{"vocab_size": 25734, "activation": "swiglu", "norm_eps": 1e-05, "rope_fraction": 0.75, "attn_scale": 0.125, "parallel_block": false, "init": "uniform", "init_std_qkv": 0.0125, "init_std_o": 0.0, "init_std_down": 0.0, "lr": 0.000605, "lr_head": 0.00414, "warmup_steps": 215, "batch_tokens": 131072}
Each number is 200 + 20 x the weight over its row's rms, rounded and kept within 0 to 999. Layers, rows and columns count from 0. The size before them is the row's rms in percent of the matrix's.

# layer 9 attention output (transposed), 768x768, rms 0.0249, rows 48-58,112-122,176-186,239-249, columns 512-639
096,173,190,213,203,177,233,209,151,193,199,194,212,194,190,185,174,172,192,209,232,202,202,219,202,206,203,225,252,198,199,191,207,205,205,181,189,169,206,171,207,162,195,190,227,213,205,202,248,203,194,198,188,187,193,193,205,173,195,196,190,218,188,200,159,194,200,210,183,185,208,226,220,197,213,200,234,177,207,158,187,180,235,203,194,190,204,229,224,191,202,219,194,204,161,190,199,192,225,238,162,189,219,206,188,189,226,176,208,259,214,170,190,177,188,216,223,188,226,174,202,164,178,139,250,192,222,189,225
091,166,222,194,196,213,211,191,194,162,198,216,193,175,216,227,205,186,209,202,209,229,194,211,206,212,212,205,203,213,213,222,182,212,226,174,210,204,202,169,218,221,213,232,199,186,210,175,205,194,220,174,158,183,234,179,227,200,195,202,145,211,197,207,214,217,229,210,181,187,201,185,184,218,198,194,172,186,192,190,187,201,203,180,182,180,211,231,189,194,196,187,200,193,209,193,216,207,213,198,211,234,205,212,170,154,207,181,188,219,197,183,195,216,203,221,170,181,185,185,198,146,199,178,238,195,222,202,224
088,229,195,200,200,197,224,172,206,186,160,178,191,250,216,175,181,246,213,221,196,221,170,203,201,215,232,220,188,196,187,253,181,196,194,181,210,211,219,218,197,199,163,206,205,189,151,229,219,228,204,211,183,197,211,198,246,208,176,205,191,215,198,219,204,216,199,180,198,200,207,168,190,200,213,171,204,170,176,239,180,194,204,172,169,181,201,231,181,167,195,223,164,192,168,211,223,194,218,157,199,225,196,183,183,173,219,163,182,206,212,211,212,191,186,190,185,191,230,228,250,216,177,244,225,192,193,215,212
098,228,174,180,189,185,180,215,206,219,217,242,240,180,217,226,196,183,204,167,225,198,224,197,212,226,199,187,212,230,209,184,218,243,188,195,203,194,186,182,225,200,224,184,194,214,209,167,201,181,198,182,212,184,184,204,175,201,194,178,228,220,206,206,191,161,211,221,207,227,169,133,200,215,192,193,187,196,182,231,191,211,211,176,228,191,203,215,169,199,202,183,193,184,188,216,211,195,217,208,245,180,208,184,210,210,191,248,207,202,201,177,225,186,205,223,211,201,237,175,181,219,203,171,204,177,193,195,204
086,212,186,208,196,193,178,199,209,216,207,203,218,182,189,164,222,222,197,211,194,186,192,201,224,230,234,140,216,189,202,187,245,219,196,190,210,214,214,183,237,183,171,246,206,199,214,173,199,178,202,172,215,161,201,194,178,216,211,231,181,228,223,224,208,200,213,189,181,180,198,215,220,214,210,198,190,236,232,216,209,221,204,225,185,232,177,176,200,186,173,179,264,198,223,204,227,195,190,231,159,217,233,191,178,204,218,214,198,178,167,221,189,197,228,222,168,179,171,183,159,213,223,200,212,208,208,210,247
094,231,188,206,193,185,161,199,194,176,231,182,183,226,228,184,192,172,174,158,199,226,216,193,227,229,194,196,179,207,191,190,182,173,175,198,195,188,194,196,212,171,226,185,205,223,175,190,188,117,217,172,210,232,200,208,170,195,223,170,213,201,187,204,209,180,212,227,200,174,167,188,226,205,191,205,179,198,208,227,186,222,235,207,202,210,221,201,224,214,189,186,204,216,231,216,232,194,225,187,194,206,165,167,189,226,185,199,191,186,205,194,190,168,221,211,225,221,209,231,194,220,204,207,158,192,198,209,167
093,186,214,236,200,201,209,181,199,220,223,199,212,210,191,223,227,217,179,206,243,184,204,241,176,207,175,218,199,209,240,209,218,213,183,188,212,165,219,220,226,221,197,179,201,184,209,185,210,194,221,190,212,209,229,217,206,196,244,207,240,163,219,216,184,200,211,222,184,224,178,212,206,194,207,206,177,199,203,224,199,191,173,235,177,215,212,216,180,183,172,209,208,180,185,196,196,201,184,189,191,227,191,185,175,194,211,220,201,176,214,213,176,211,213,197,183,197,184,188,197,189,206,233,199,222,210,221,205
101,175,213,212,188,183,219,200,204,182,205,211,204,185,151,186,190,179,177,212,232,189,212,218,186,181,198,232,200,180,194,197,186,233,199,203,174,185,227,212,149,214,157,176,219,190,202,221,165,188,193,215,191,189,185,180,177,173,218,208,197,186,194,203,194,160,193,209,220,168,195,211,226,204,203,196,199,156,239,154,214,215,225,186,194,177,201,187,232,203,209,212,177,199,182,224,206,231,189,228,183,198,178,218,193,153,221,184,199,177,192,221,210,185,196,216,159,173,203,180,211,196,210,168,214,189,199,191,188
093,171,209,192,228,193,218,191,243,197,159,192,203,227,176,201,194,237,185,213,193,207,205,173,191,230,236,169,192,156,212,199,225,195,239,191,189,229,231,210,224,180,200,199,219,178,191,218,223,202,150,168,166,180,226,188,216,199,193,210,183,223,222,220,240,202,193,174,192,206,241,169,206,190,208,163,162,189,191,197,171,190,177,213,215,208,201,240,167,191,181,159,158,195,225,178,244,203,209,190,173,211,221,219,193,212,224,216,193,199,199,209,171,189,211,222,192,198,220,206,197,182,212,185,225,193,189,230,212
088,196,228,197,191,226,197,195,225,174,178,194,200,206,189,222,182,197,218,202,188,209,236,233,175,206,232,158,168,209,201,177,226,186,197,236,167,189,203,224,224,223,183,221,202,191,180,217,163,167,216,221,225,219,192,211,210,190,210,215,170,167,230,190,195,234,211,250,198,225,185,182,193,210,229,195,208,189,223,215,201,229,227,199,201,200,190,221,198,214,189,192,139,227,222,186,193,186,217,191,246,184,166,153,218,154,197,228,224,214,218,195,194,223,188,227,181,223,170,209,205,168,228,201,208,231,154,178,200
092,247,180,207,217,190,211,186,208,172,189,174,190,199,183,195,224,204,211,202,193,190,207,198,173,189,245,221,222,172,172,215,201,186,208,178,171,214,186,210,212,197,182,211,206,188,211,181,219,210,179,176,207,191,208,170,202,198,201,215,238,224,192,217,193,202,233,203,202,200,180,194,232,198,201,197,233,195,217,232,181,224,213,223,198,213,217,185,226,202,184,199,177,222,196,171,231,201,225,178,216,224,186,177,209,149,188,159,190,185,192,172,224,193,180,229,208,224,177,199,207,241,189,238,206,234,202,201,199
139,213,200,184,206,204,197,240,222,248,186,207,204,181,195,232,188,211,202,178,181,200,182,214,224,222,226,186,188,189,202,194,213,194,207,196,170,209,201,190,179,186,206,190,187,206,192,173,224,208,185,185,191,238,217,214,211,206,237,196,237,210,185,199,231,207,210,198,223,198,224,210,156,175,187,202,215,179,216,225,201,191,228,214,178,216,186,206,203,199,201,172,176,214,199,189,196,194,203,180,219,222,197,193,210,193,181,198,218,180,201,165,197,212,165,196,189,197,222,179,204,209,189,186,227,234,185,158,239
106,215,175,192,213,216,207,230,198,209,235,180,199,189,205,186,208,202,202,214,248,161,216,190,216,207,166,204,208,204,160,216,192,209,194,204,189,188,215,203,187,164,213,200,234,181,153,222,193,216,207,186,218,203,186,212,180,218,165,201,201,195,194,205,187,199,173,183,228,174,211,195,198,164,226,200,213,219,192,205,186,168,185,211,190,211,169,212,202,206,207,241,220,251,224,196,182,201,226,197,201,198,211,206,223,206,188,199,210,200,170,208,225,215,239,246,210,216,199,203,188,184,192,231,189,171,187,192,209
106,175,218,165,197,206,179,211,216,181,210,220,184,203,179,193,214,200,193,217,175,182,198,185,210,200,178,215,195,227,205,155,200,208,190,197,193,215,188,150,174,205,214,188,209,216,205,166,204,211,172,202,187,175,166,215,186,191,187,178,185,180,201,193,187,212,188,184,216,201,182,206,228,227,189,211,181,198,204,193,212,159,205,180,188,172,176,192,190,172,174,195,175,210,222,181,178,200,199,234,204,201,180,247,185,227,222,214,204,183,182,207,198,192,218,194,200,192,188,194,183,214,187,151,197,207,196,206,178
112,201,211,184,200,198,194,186,185,206,211,170,175,239,152,184,222,193,225,244,225,170,202,214,195,200,167,212,206,177,199,193,172,218,190,211,190,210,194,202,171,195,210,221,166,225,222,232,218,196,215,194,192,225,203,209,179,202,195,213,213,209,199,229,205,210,167,190,167,183,214,222,203,190,230,197,223,206,186,216,212,200,175,148,194,200,190,173,181,204,156,205,225,199,215,184,176,195,210,222,191,202,203,189,187,174,210,175,187,225,192,213,184,215,170,227,187,174,121,245,217,176,202,184,223,219,194,172,198
109,199,229,180,212,207,206,226,200,158,201,187,193,238,196,192,195,210,227,193,234,201,225,204,217,190,217,185,202,219,195,215,174,217,178,184,217,215,187,202,184,214,208,226,197,175,187,254,180,198,198,211,219,224,204,192,201,217,199,192,239,185,223,178,179,198,192,197,232,222,230,199,157,185,223,246,215,181,188,210,183,206,210,181,239,184,220,237,205,202,239,201,197,196,182,210,202,189,142,188,224,177,168,204,186,182,169,221,209,216,231,202,184,225,182,231,225,205,216,207,177,227,236,196,185,192,222,211,189
100,164,189,208,179,180,231,209,203,199,220,211,195,233,206,185,225,200,209,202,193,164,215,202,188,193,218,209,213,169,230,207,218,211,194,171,188,179,205,208,196,202,192,213,209,203,226,244,194,190,184,202,177,242,235,185,207,215,183,244,186,171,190,238,195,217,200,206,191,211,259,248,191,214,185,199,198,205,218,184,228,217,154,186,192,209,213,145,221,218,183,191,213,204,206,212,190,214,207,217,190,188,191,198,179,203,204,186,220,210,201,231,186,217,224,194,190,177,140,234,200,162,197,176,214,215,192,220,208
118,208,169,162,194,169,204,192,218,190,218,186,212,217,193,193,183,162,200,207,220,174,183,204,215,198,237,191,210,193,165,198,177,203,200,186,152,225,171,190,193,201,213,172,199,186,161,198,218,209,187,186,180,207,210,191,221,208,188,169,194,219,199,192,185,229,178,188,212,191,242,231,162,186,210,186,189,177,189,171,197,211,199,174,205,177,185,176,214,205,202,190,218,191,245,187,185,203,202,168,188,193,186,203,191,157,216,219,199,183,181,204,189,198,214,191,194,201,204,207,223,190,231,193,184,165,155,176,169
106,213,188,185,209,200,216,163,198,249,170,188,229,222,236,196,224,210,205,159,197,185,182,187,216,183,236,207,203,164,211,173,236,158,220,205,234,218,202,218,197,188,208,204,223,189,181,193,211,217,231,215,186,229,225,227,223,193,198,191,237,209,203,224,213,235,204,217,243,182,201,201,173,184,204,217,207,222,172,207,186,179,226,217,167,219,219,182,215,196,192,171,190,230,211,196,197,178,177,177,211,207,197,183,200,206,183,174,217,170,178,218,218,204,183,214,189,240,214,222,179,180,193,210,220,225,186,205,196
117,232,200,184,210,196,182,213,203,184,225,218,212,189,204,205,209,186,209,210,174,211,195,221,212,175,194,192,186,215,145,197,154,193,176,218,225,189,207,205,241,227,201,178,228,206,187,180,208,225,197,234,203,208,213,226,217,214,171,214,227,195,193,194,168,193,221,206,197,154,209,210,212,203,181,181,220,219,181,187,192,156,240,166,223,196,176,189,190,203,223,218,206,195,189,210,188,195,195,212,184,180,185,226,207,166,186,196,224,208,205,195,217,219,165,203,202,237,205,160,162,206,219,201,183,206,203,174,198
115,217,205,189,204,207,218,192,218,256,201,207,198,195,171,193,212,228,176,218,212,184,165,178,186,207,185,216,225,188,158,184,223,185,172,190,197,206,219,199,194,175,217,186,226,228,173,171,204,216,226,192,215,188,187,192,215,181,175,207,180,254,198,188,180,213,208,190,232,209,179,210,220,189,213,197,190,200,203,210,209,188,233,194,174,178,185,192,180,201,183,214,204,205,239,220,168,225,201,221,204,247,220,217,206,222,204,163,190,211,158,203,191,195,224,184,200,202,213,209,171,182,185,227,203,212,180,208,210
115,191,206,193,196,210,215,229,191,178,195,236,219,176,151,190,183,189,198,190,185,208,200,217,200,167,211,196,192,231,227,213,209,209,199,192,195,191,178,206,199,176,213,220,197,193,205,193,185,217,175,245,218,192,207,247,182,225,209,188,235,205,211,203,241,204,205,209,228,193,220,211,160,188,232,236,202,210,226,212,207,210,228,212,203,195,217,198,184,210,235,205,145,170,188,206,202,188,178,166,201,198,162,220,166,231,190,199,218,204,173,213,187,168,180,217,178,208,222,187,163,228,232,186,194,203,197,151,198
096,166,219,204,187,222,207,243,202,249,182,196,185,205,204,196,184,225,198,190,209,194,185,157,220,202,219,207,173,204,197,192,202,185,170,194,187,197,186,174,149,181,206,187,186,201,185,167,225,214,261,200,184,227,205,205,168,176,224,184,221,186,184,181,220,212,199,192,187,189,207,218,189,167,202,185,234,188,174,216,214,202,188,218,206,200,197,173,211,214,192,176,213,223,204,223,214,185,175,209,180,219,215,200,205,157,188,182,212,201,214,185,194,160,173,199,221,222,240,143,201,196,169,220,206,177,173,156,247
092,189,211,174,188,153,253,166,179,206,190,217,215,187,197,212,165,194,196,212,194,200,210,205,220,216,166,209,219,198,191,214,176,234,185,185,193,191,211,187,199,204,175,197,197,210,214,237,191,191,180,194,197,205,201,208,185,230,196,188,173,193,208,179,158,231,186,173,214,177,203,164,217,170,166,177,170,203,214,200,205,181,182,205,169,204,152,166,167,226,226,244,262,263,202,198,198,202,186,183,187,208,191,193,227,171,183,181,225,160,171,215,215,198,235,210,203,178,197,220,166,184,213,193,194,192,218,191,202
100,202,203,167,195,202,186,202,201,188,207,224,179,204,225,180,193,205,199,207,173,174,199,226,212,179,227,206,185,182,245,189,205,227,177,172,203,201,214,169,209,206,150,211,232,214,245,202,190,206,191,248,203,197,239,170,198,189,192,233,192,171,198,210,211,195,181,186,181,177,176,176,217,204,216,247,193,228,191,193,188,149,171,153,179,192,206,161,176,198,180,186,173,194,223,210,215,192,168,204,182,198,214,217,180,225,218,200,170,208,197,175,184,178,198,197,225,183,197,147,151,210,221,190,177,181,204,207,187
108,182,201,183,186,199,175,173,211,175,214,185,196,234,190,176,205,204,181,210,223,191,208,221,201,214,180,194,193,219,222,211,171,174,217,192,182,219,211,208,190,209,219,205,163,219,198,197,216,193,191,192,185,188,152,231,193,176,181,181,206,229,218,190,216,205,192,184,163,203,238,209,199,186,173,169,232,185,150,203,202,243,206,184,200,188,184,207,178,203,202,219,209,180,211,195,190,170,214,201,176,181,230,200,163,179,213,195,204,224,212,184,214,209,192,232,219,209,177,256,229,174,217,204,192,182,216,178,188
097,190,211,213,231,212,196,189,185,151,237,225,223,192,187,192,182,222,217,196,193,214,208,205,211,189,190,196,153,215,212,181,163,230,184,174,197,248,212,208,193,207,206,248,220,199,223,190,203,221,179,216,168,223,173,184,182,229,213,215,213,218,202,192,200,220,190,187,186,204,203,188,175,182,192,224,195,195,202,236,193,176,188,197,182,202,163,210,177,205,231,225,217,170,223,204,188,202,155,231,166,180,204,230,190,155,188,175,201,197,203,219,235,218,216,189,178,210,191,204,170,201,210,153,207,223,198,194,193
094,182,201,218,178,209,202,225,216,208,199,185,219,228,221,211,211,195,190,183,201,185,208,218,201,211,154,203,229,206,201,213,184,156,202,193,210,177,190,220,243,211,187,195,203,221,219,209,198,192,182,177,182,250,210,206,258,199,191,242,191,177,184,208,226,202,221,207,244,215,223,260,219,213,200,178,211,184,182,170,205,188,200,196,200,175,237,240,195,189,179,211,212,181,211,194,212,215,254,194,190,219,232,210,186,220,181,196,202,238,198,143,211,207,225,221,224,186,181,228,226,215,195,202,175,189,200,233,242
105,232,210,197,203,195,209,205,199,155,201,173,207,202,169,206,211,160,225,214,178,211,203,175,241,216,204,192,208,215,198,205,150,219,211,195,181,221,221,196,193,206,196,201,196,170,171,213,234,206,199,166,163,185,211,204,207,181,181,218,180,201,229,209,185,209,196,182,207,197,228,194,199,211,186,166,187,174,222,217,193,214,212,211,207,198,192,205,222,189,183,201,220,196,248,182,241,190,191,146,207,211,131,198,182,187,210,185,196,167,180,176,222,185,193,177,197,174,202,187,220,169,198,196,223,192,165,172,198
102,192,196,207,202,225,194,178,182,227,202,184,209,219,176,194,211,187,200,179,207,175,210,206,197,173,179,226,200,233,190,180,221,169,211,213,184,205,194,175,173,202,234,194,217,184,155,235,211,213,265,189,185,197,211,205,250,185,196,183,221,188,156,217,196,210,188,212,232,203,196,210,219,221,197,177,238,227,197,203,187,204,202,231,212,214,233,196,224,209,192,189,193,250,233,179,168,185,170,182,184,197,192,203,202,218,194,207,178,211,185,190,207,192,172,221,189,258,221,214,196,184,223,190,208,179,205,196,240
104,209,213,208,197,203,189,210,202,225,205,213,217,207,222,186,165,185,218,228,173,226,185,228,197,204,205,190,200,166,182,205,172,183,198,211,208,209,209,189,209,205,187,205,236,189,173,252,197,217,226,213,219,171,221,200,232,223,184,212,208,200,173,207,186,202,189,223,193,180,230,191,203,179,227,198,185,238,203,192,203,195,141,186,196,209,226,203,199,196,197,200,148,202,194,211,160,183,169,202,201,174,201,210,207,196,202,196,182,221,170,209,160,193,222,218,186,256,219,160,185,210,214,195,197,233,153,219,199
099,190,213,183,202,194,226,190,171,221,179,236,199,219,227,205,228,191,214,212,209,149,145,213,169,196,175,194,203,183,197,172,206,187,175,200,174,209,193,190,203,199,221,196,207,225,181,196,172,199,178,217,226,216,217,201,219,210,188,202,196,201,212,175,171,185,222,219,202,209,180,202,219,191,176,182,191,187,198,188,207,193,178,175,181,206,214,222,184,219,227,216,229,233,192,222,182,228,202,151,223,241,187,191,201,217,197,202,205,176,143,188,204,202,183,223,221,215,233,184,171,185,231,219,223,202,211,203,193
107,179,207,219,216,203,199,183,183,158,231,225,218,175,174,185,179,196,193,214,184,173,187,233,215,187,232,202,164,179,251,163,206,222,181,201,167,178,234,212,209,197,218,195,198,226,202,174,218,234,184,215,184,206,226,200,197,227,225,195,198,209,209,210,220,173,206,194,172,218,204,213,179,196,175,213,213,224,232,193,193,216,162,191,238,198,192,160,173,222,212,216,146,163,229,201,199,175,188,167,170,182,215,219,188,201,214,217,173,200,201,252,218,170,195,200,207,234,201,172,177,224,238,179,179,214,225,155,218
090,205,182,203,222,219,186,204,189,238,186,197,203,205,195,203,195,210,159,182,188,213,203,210,190,166,201,214,203,192,220,202,204,178,233,177,244,214,170,236,240,202,199,159,215,185,167,193,193,176,202,192,154,171,226,214,215,188,203,178,166,181,215,201,199,212,170,190,172,203,215,205,199,212,191,225,219,180,196,183,207,178,195,222,191,210,187,195,191,164,188,208,187,218,155,188,202,176,174,238,188,173,213,195,197,197,217,213,204,231,199,215,227,204,213,204,176,223,185,203,160,257,186,161,190,187,186,193,203
097,216,227,209,203,187,202,221,217,185,210,201,231,205,203,202,178,218,210,220,195,175,164,171,194,192,216,178,200,204,193,175,208,204,189,202,173,221,176,191,185,187,177,203,213,183,236,222,216,199,196,229,175,203,196,232,173,198,184,171,182,195,203,152,219,190,181,175,172,160,194,208,208,195,206,186,218,212,218,186,179,169,204,204,214,209,185,166,208,220,227,224,194,179,197,203,195,184,196,184,156,188,247,183,177,196,183,246,188,216,221,183,183,162,192,215,200,200,196,191,204,200,210,183,225,202,209,205,203
100,213,204,203,203,162,197,180,191,193,175,223,204,239,225,186,175,197,216,188,219,207,195,214,192,214,201,182,211,176,197,198,184,185,184,166,170,212,204,167,196,195,183,232,174,183,208,216,190,197,167,225,188,199,207,158,227,217,231,196,217,208,190,191,199,177,191,204,190,194,229,167,212,223,169,174,184,183,181,191,200,142,180,174,215,220,189,210,166,208,219,187,205,171,197,201,245,214,183,183,178,230,182,226,223,161,212,177,217,185,183,166,163,186,189,223,225,217,190,227,194,219,233,168,203,176,224,208,207
098,236,192,234,200,214,177,201,215,194,229,194,196,190,223,233,194,235,229,200,190,183,224,192,190,222,245,205,177,207,191,236,215,212,199,207,175,211,214,182,212,204,183,209,229,186,191,172,195,165,172,222,200,200,225,193,197,206,165,241,230,218,210,202,179,170,189,176,198,224,180,152,198,210,234,218,189,204,208,246,177,199,257,199,203,202,241,232,215,215,187,207,233,213,199,211,206,188,224,186,196,163,275,167,198,211,208,215,213,186,197,213,209,186,209,236,187,181,238,213,199,198,177,200,190,172,198,235,201
105,230,177,183,206,206,187,191,196,214,234,211,208,230,222,192,218,184,177,218,192,187,210,197,212,191,194,225,201,198,242,209,183,227,208,187,223,221,182,206,199,179,239,183,181,207,204,190,192,188,171,182,207,176,157,208,212,191,190,200,213,192,239,205,212,213,198,184,180,217,251,183,216,184,196,182,203,187,163,183,206,212,161,230,225,142,204,195,160,212,217,187,154,186,200,203,229,169,193,212,194,177,236,209,203,167,219,195,189,166,197,202,207,146,231,211,213,187,250,221,222,231,215,209,183,165,210,180,207
099,192,197,188,192,164,188,200,162,205,193,194,202,230,188,178,203,187,173,231,226,234,150,212,216,209,186,180,187,186,206,197,197,192,181,207,224,221,205,229,186,184,187,219,176,227,209,195,201,223,179,200,185,216,156,181,192,199,212,213,165,191,215,216,200,231,212,198,194,205,215,198,202,241,205,189,187,160,219,193,230,240,174,233,170,190,183,214,184,179,182,190,220,176,227,187,224,199,171,287,190,225,168,222,190,172,242,199,170,183,174,211,210,224,229,162,201,186,174,201,196,201,189,202,222,229,177,194,209
098,193,199,203,238,212,191,196,187,229,188,188,181,202,229,200,216,195,193,139,179,211,228,210,185,183,173,222,244,190,212,212,173,183,196,211,254,201,177,221,262,201,188,174,196,177,192,213,177,185,206,181,184,201,186,236,204,182,182,198,198,182,206,200,212,210,181,203,216,180,262,215,203,203,171,195,197,193,161,164,202,215,176,223,230,224,219,208,199,179,191,190,210,213,177,209,184,203,217,210,172,217,225,197,204,209,210,171,228,228,194,174,199,205,188,202,191,170,220,195,212,265,207,185,187,185,200,223,216
103,214,194,224,219,196,219,192,199,164,171,170,189,203,212,211,182,193,196,219,176,218,195,187,219,190,201,192,215,192,189,197,193,191,168,191,191,222,215,213,188,161,183,214,198,236,154,215,209,202,202,179,177,199,225,192,223,215,211,199,210,186,225,188,208,174,221,224,197,196,176,203,218,256,174,170,186,193,196,179,196,213,155,208,205,221,187,199,190,165,211,189,180,210,199,165,265,200,169,170,206,204,187,181,179,168,187,185,173,178,218,193,185,211,227,165,221,203,203,195,194,228,147,199,215,225,197,200,225
104,174,182,196,210,243,206,211,201,212,211,178,180,184,189,188,200,203,222,189,177,147,190,197,185,193,174,185,219,207,222,177,207,204,167,244,200,179,205,195,158,249,217,197,243,176,206,232,231,213,237,191,201,209,180,212,207,187,206,189,197,156,190,224,169,178,203,179,207,221,180,207,201,184,186,181,228,210,223,210,175,203,222,180,198,199,220,185,202,209,192,214,176,190,177,209,203,190,198,178,171,217,179,213,171,184,201,238,187,234,190,200,227,185,175,195,192,225,189,182,211,168,178,188,195,214,217,237,211
101,175,232,206,223,228,225,200,200,197,170,212,217,229,193,185,174,190,209,221,181,215,214,203,188,234,199,178,187,194,207,205,245,176,225,216,201,168,239,193,202,216,194,182,208,177,211,230,172,212,197,179,173,220,198,199,198,209,192,200,204,232,198,211,165,217,157,226,202,215,222,197,189,171,225,188,188,176,221,219,188,227,197,202,167,194,195,255,213,211,192,185,190,179,209,200,194,216,192,200,205,225,203,197,197,194,179,249,200,193,181,207,194,217,204,201,247,207,205,172,181,183,205,202,245,212,181,214,170
094,189,217,209,213,212,208,197,191,228,199,211,196,184,203,185,200,190,164,156,183,196,227,230,225,199,214,191,208,180,197,168,219,182,186,181,143,215,200,213,222,212,153,203,202,207,168,198,168,183,171,239,247,215,179,214,226,204,219,199,224,215,198,175,221,198,192,195,203,192,185,194,191,199,188,211,208,192,201,190,202,195,179,174,192,216,201,180,183,182,220,208,201,220,171,216,222,212,174,163,186,217,193,194,216,194,204,210,218,218,184,253,206,166,195,197,190,213,202,228,204,214,206,211,195,199,187,181,211
# layer 9 attention value, 192x768, rms 0.0261, rows 48-58, columns 512-639
124,237,205,181,192,195,201,186,233,195,185,205,188,214,226,193,237,209,190,138,188,184,206,223,203,185,210,192,197,199,203,194,218,222,250,218,216,209,213,220,196,214,215,198,207,180,189,199,183,177,162,170,190,193,210,177,253,219,180,235,209,212,225,200,222,216,204,187,217,203,224,166,215,192,187,206,183,250,220,233,224,206,159,186,163,214,197,224,238,176,210,210,191,198,205,202,195,187,204,198,261,206,206,192,203,208,173,187,186,158,196,228,220,228,166,210,174,200,225,233,199,199,228,231,190,188,204,187,171
100,198,177,185,184,184,215,242,186,223,214,177,197,196,190,179,182,183,221,166,213,180,212,229,233,217,220,223,196,191,220,195,222,223,157,237,226,214,220,209,198,171,205,191,237,178,205,220,187,200,227,215,234,208,222,235,190,183,204,205,209,203,167,198,233,169,192,197,215,195,170,226,216,188,220,216,201,205,215,189,200,224,216,228,178,215,239,194,213,180,209,202,175,229,194,190,171,143,201,186,209,183,207,176,179,226,208,230,195,202,181,212,198,216,180,182,218,177,165,177,173,215,228,229,199,209,190,179,189
100,178,215,181,201,207,207,212,221,216,197,170,197,182,212,230,198,205,169,185,199,233,204,187,199,194,191,193,207,212,220,158,227,186,199,200,208,196,202,176,184,200,237,216,201,202,206,214,200,200,205,178,173,200,165,203,212,218,247,178,183,211,157,181,206,235,220,217,227,185,194,233,176,199,169,232,202,207,250,166,235,205,221,178,197,206,201,202,209,210,192,193,203,197,168,198,165,219,182,201,212,181,170,233,194,195,183,209,222,206,200,196,165,177,248,217,235,200,216,195,168,189,172,147,182,207,220,174,183
114,192,196,189,201,224,215,202,198,188,193,182,167,202,195,156,213,201,189,211,215,165,228,197,177,190,172,195,226,183,188,216,189,192,210,228,215,199,210,227,182,182,156,207,200,182,200,221,163,180,228,228,206,244,210,180,210,188,243,227,195,165,202,222,214,190,187,206,226,180,210,226,241,205,179,182,221,221,211,187,204,187,184,183,186,206,203,192,245,163,208,199,217,225,217,171,204,227,202,184,171,206,200,206,182,186,188,218,231,194,196,212,177,218,180,181,179,184,168,220,198,187,230,229,193,209,172,210,216
102,208,226,187,218,224,207,197,226,206,209,187,193,205,213,220,170,201,200,205,192,163,198,185,182,171,174,220,197,200,226,238,196,195,204,185,208,187,181,211,168,173,177,169,198,199,178,211,206,189,235,194,232,204,212,214,207,192,201,187,247,155,181,152,200,191,208,215,197,234,183,192,183,188,182,203,211,202,202,182,177,181,179,190,208,188,237,163,223,220,200,191,175,201,179,196,171,200,216,200,222,203,245,216,226,216,195,186,176,184,212,178,186,201,190,191,227,214,200,219,201,215,219,208,168,203,181,194,187
094,201,204,196,187,209,239,185,233,192,220,196,215,186,188,210,212,206,244,238,198,147,199,201,191,178,191,188,211,189,165,238,234,213,203,202,170,195,220,180,167,213,226,168,180,233,206,172,226,223,191,246,188,200,200,190,173,210,186,225,215,174,226,189,190,200,247,204,190,266,177,200,196,203,171,161,196,208,222,219,182,217,215,220,207,178,163,170,181,196,205,185,199,230,208,210,177,191,207,215,224,196,161,222,190,198,199,199,202,185,213,189,189,203,209,204,201,193,175,182,199,186,175,210,195,170,180,221,213
114,227,207,149,208,182,202,168,206,183,194,198,212,176,199,201,190,195,226,166,225,191,202,200,179,172,213,188,200,203,207,180,208,191,206,209,197,188,202,208,168,213,205,212,193,154,176,239,200,170,184,213,181,193,193,188,220,167,183,213,189,200,165,209,210,230,219,198,213,226,216,195,165,181,233,227,192,199,190,187,204,205,239,211,192,212,222,171,214,198,224,195,220,238,217,210,201,210,204,196,186,202,243,189,203,215,195,200,194,224,200,194,193,197,181,229,179,186,212,219,199,167,224,209,190,175,154,197,170
107,238,212,185,208,209,198,196,156,190,174,168,212,166,209,203,179,196,204,192,184,248,186,159,222,226,195,172,225,194,198,207,182,184,216,195,208,211,178,200,235,209,218,210,202,211,203,171,215,214,196,189,179,197,210,212,252,196,182,189,190,241,231,198,179,223,186,205,226,227,206,193,185,220,185,181,156,211,180,222,184,189,204,195,165,229,152,218,211,194,223,212,194,197,204,187,202,197,163,200,209,200,254,180,217,228,178,195,189,217,209,196,218,211,203,176,206,201,184,213,195,212,212,191,187,209,207,176,180
109,214,208,199,218,207,178,230,162,223,227,161,181,185,205,228,174,210,205,152,199,214,185,230,219,177,198,225,197,230,201,201,160,182,184,196,205,174,171,192,203,217,203,216,185,217,228,165,210,187,205,205,209,208,204,212,208,236,202,211,188,168,185,195,175,210,242,199,191,187,175,231,227,220,177,210,204,219,192,185,223,175,191,171,198,198,191,185,210,203,210,228,222,229,181,224,151,184,166,196,195,187,199,194,203,222,186,202,191,210,182,195,229,221,203,187,193,195,174,152,223,217,202,216,187,218,203,181,202
106,219,173,232,169,184,223,209,209,224,200,188,187,233,193,233,216,199,211,207,213,201,181,159,164,244,231,211,181,206,173,201,188,215,172,193,229,186,223,187,201,185,207,186,174,158,197,193,204,253,208,182,184,169,215,168,184,198,182,237,203,211,181,231,198,194,193,206,193,194,232,236,172,225,147,176,184,214,186,158,192,193,201,221,220,203,173,215,216,192,188,214,200,160,192,189,211,191,135,190,182,203,207,176,165,226,214,188,200,202,231,196,191,190,216,161,200,173,202,194,197,199,205,177,193,194,203,206,174
110,206,204,203,199,206,220,252,196,182,205,206,222,214,218,232,194,193,196,149,202,203,209,175,200,191,162,187,235,192,232,190,208,183,205,212,211,214,190,210,190,189,196,236,221,198,197,220,194,205,206,199,184,161,213,185,208,201,202,191,180,204,194,192,204,253,181,218,187,191,206,210,185,174,187,211,183,191,217,168,191,187,181,172,180,186,169,184,198,145,213,212,207,196,177,241,206,218,218,228,218,194,210,224,183,215,184,179,198,196,175,219,208,158,210,189,188,203,219,179,156,212,230,194,218,179,210,212,196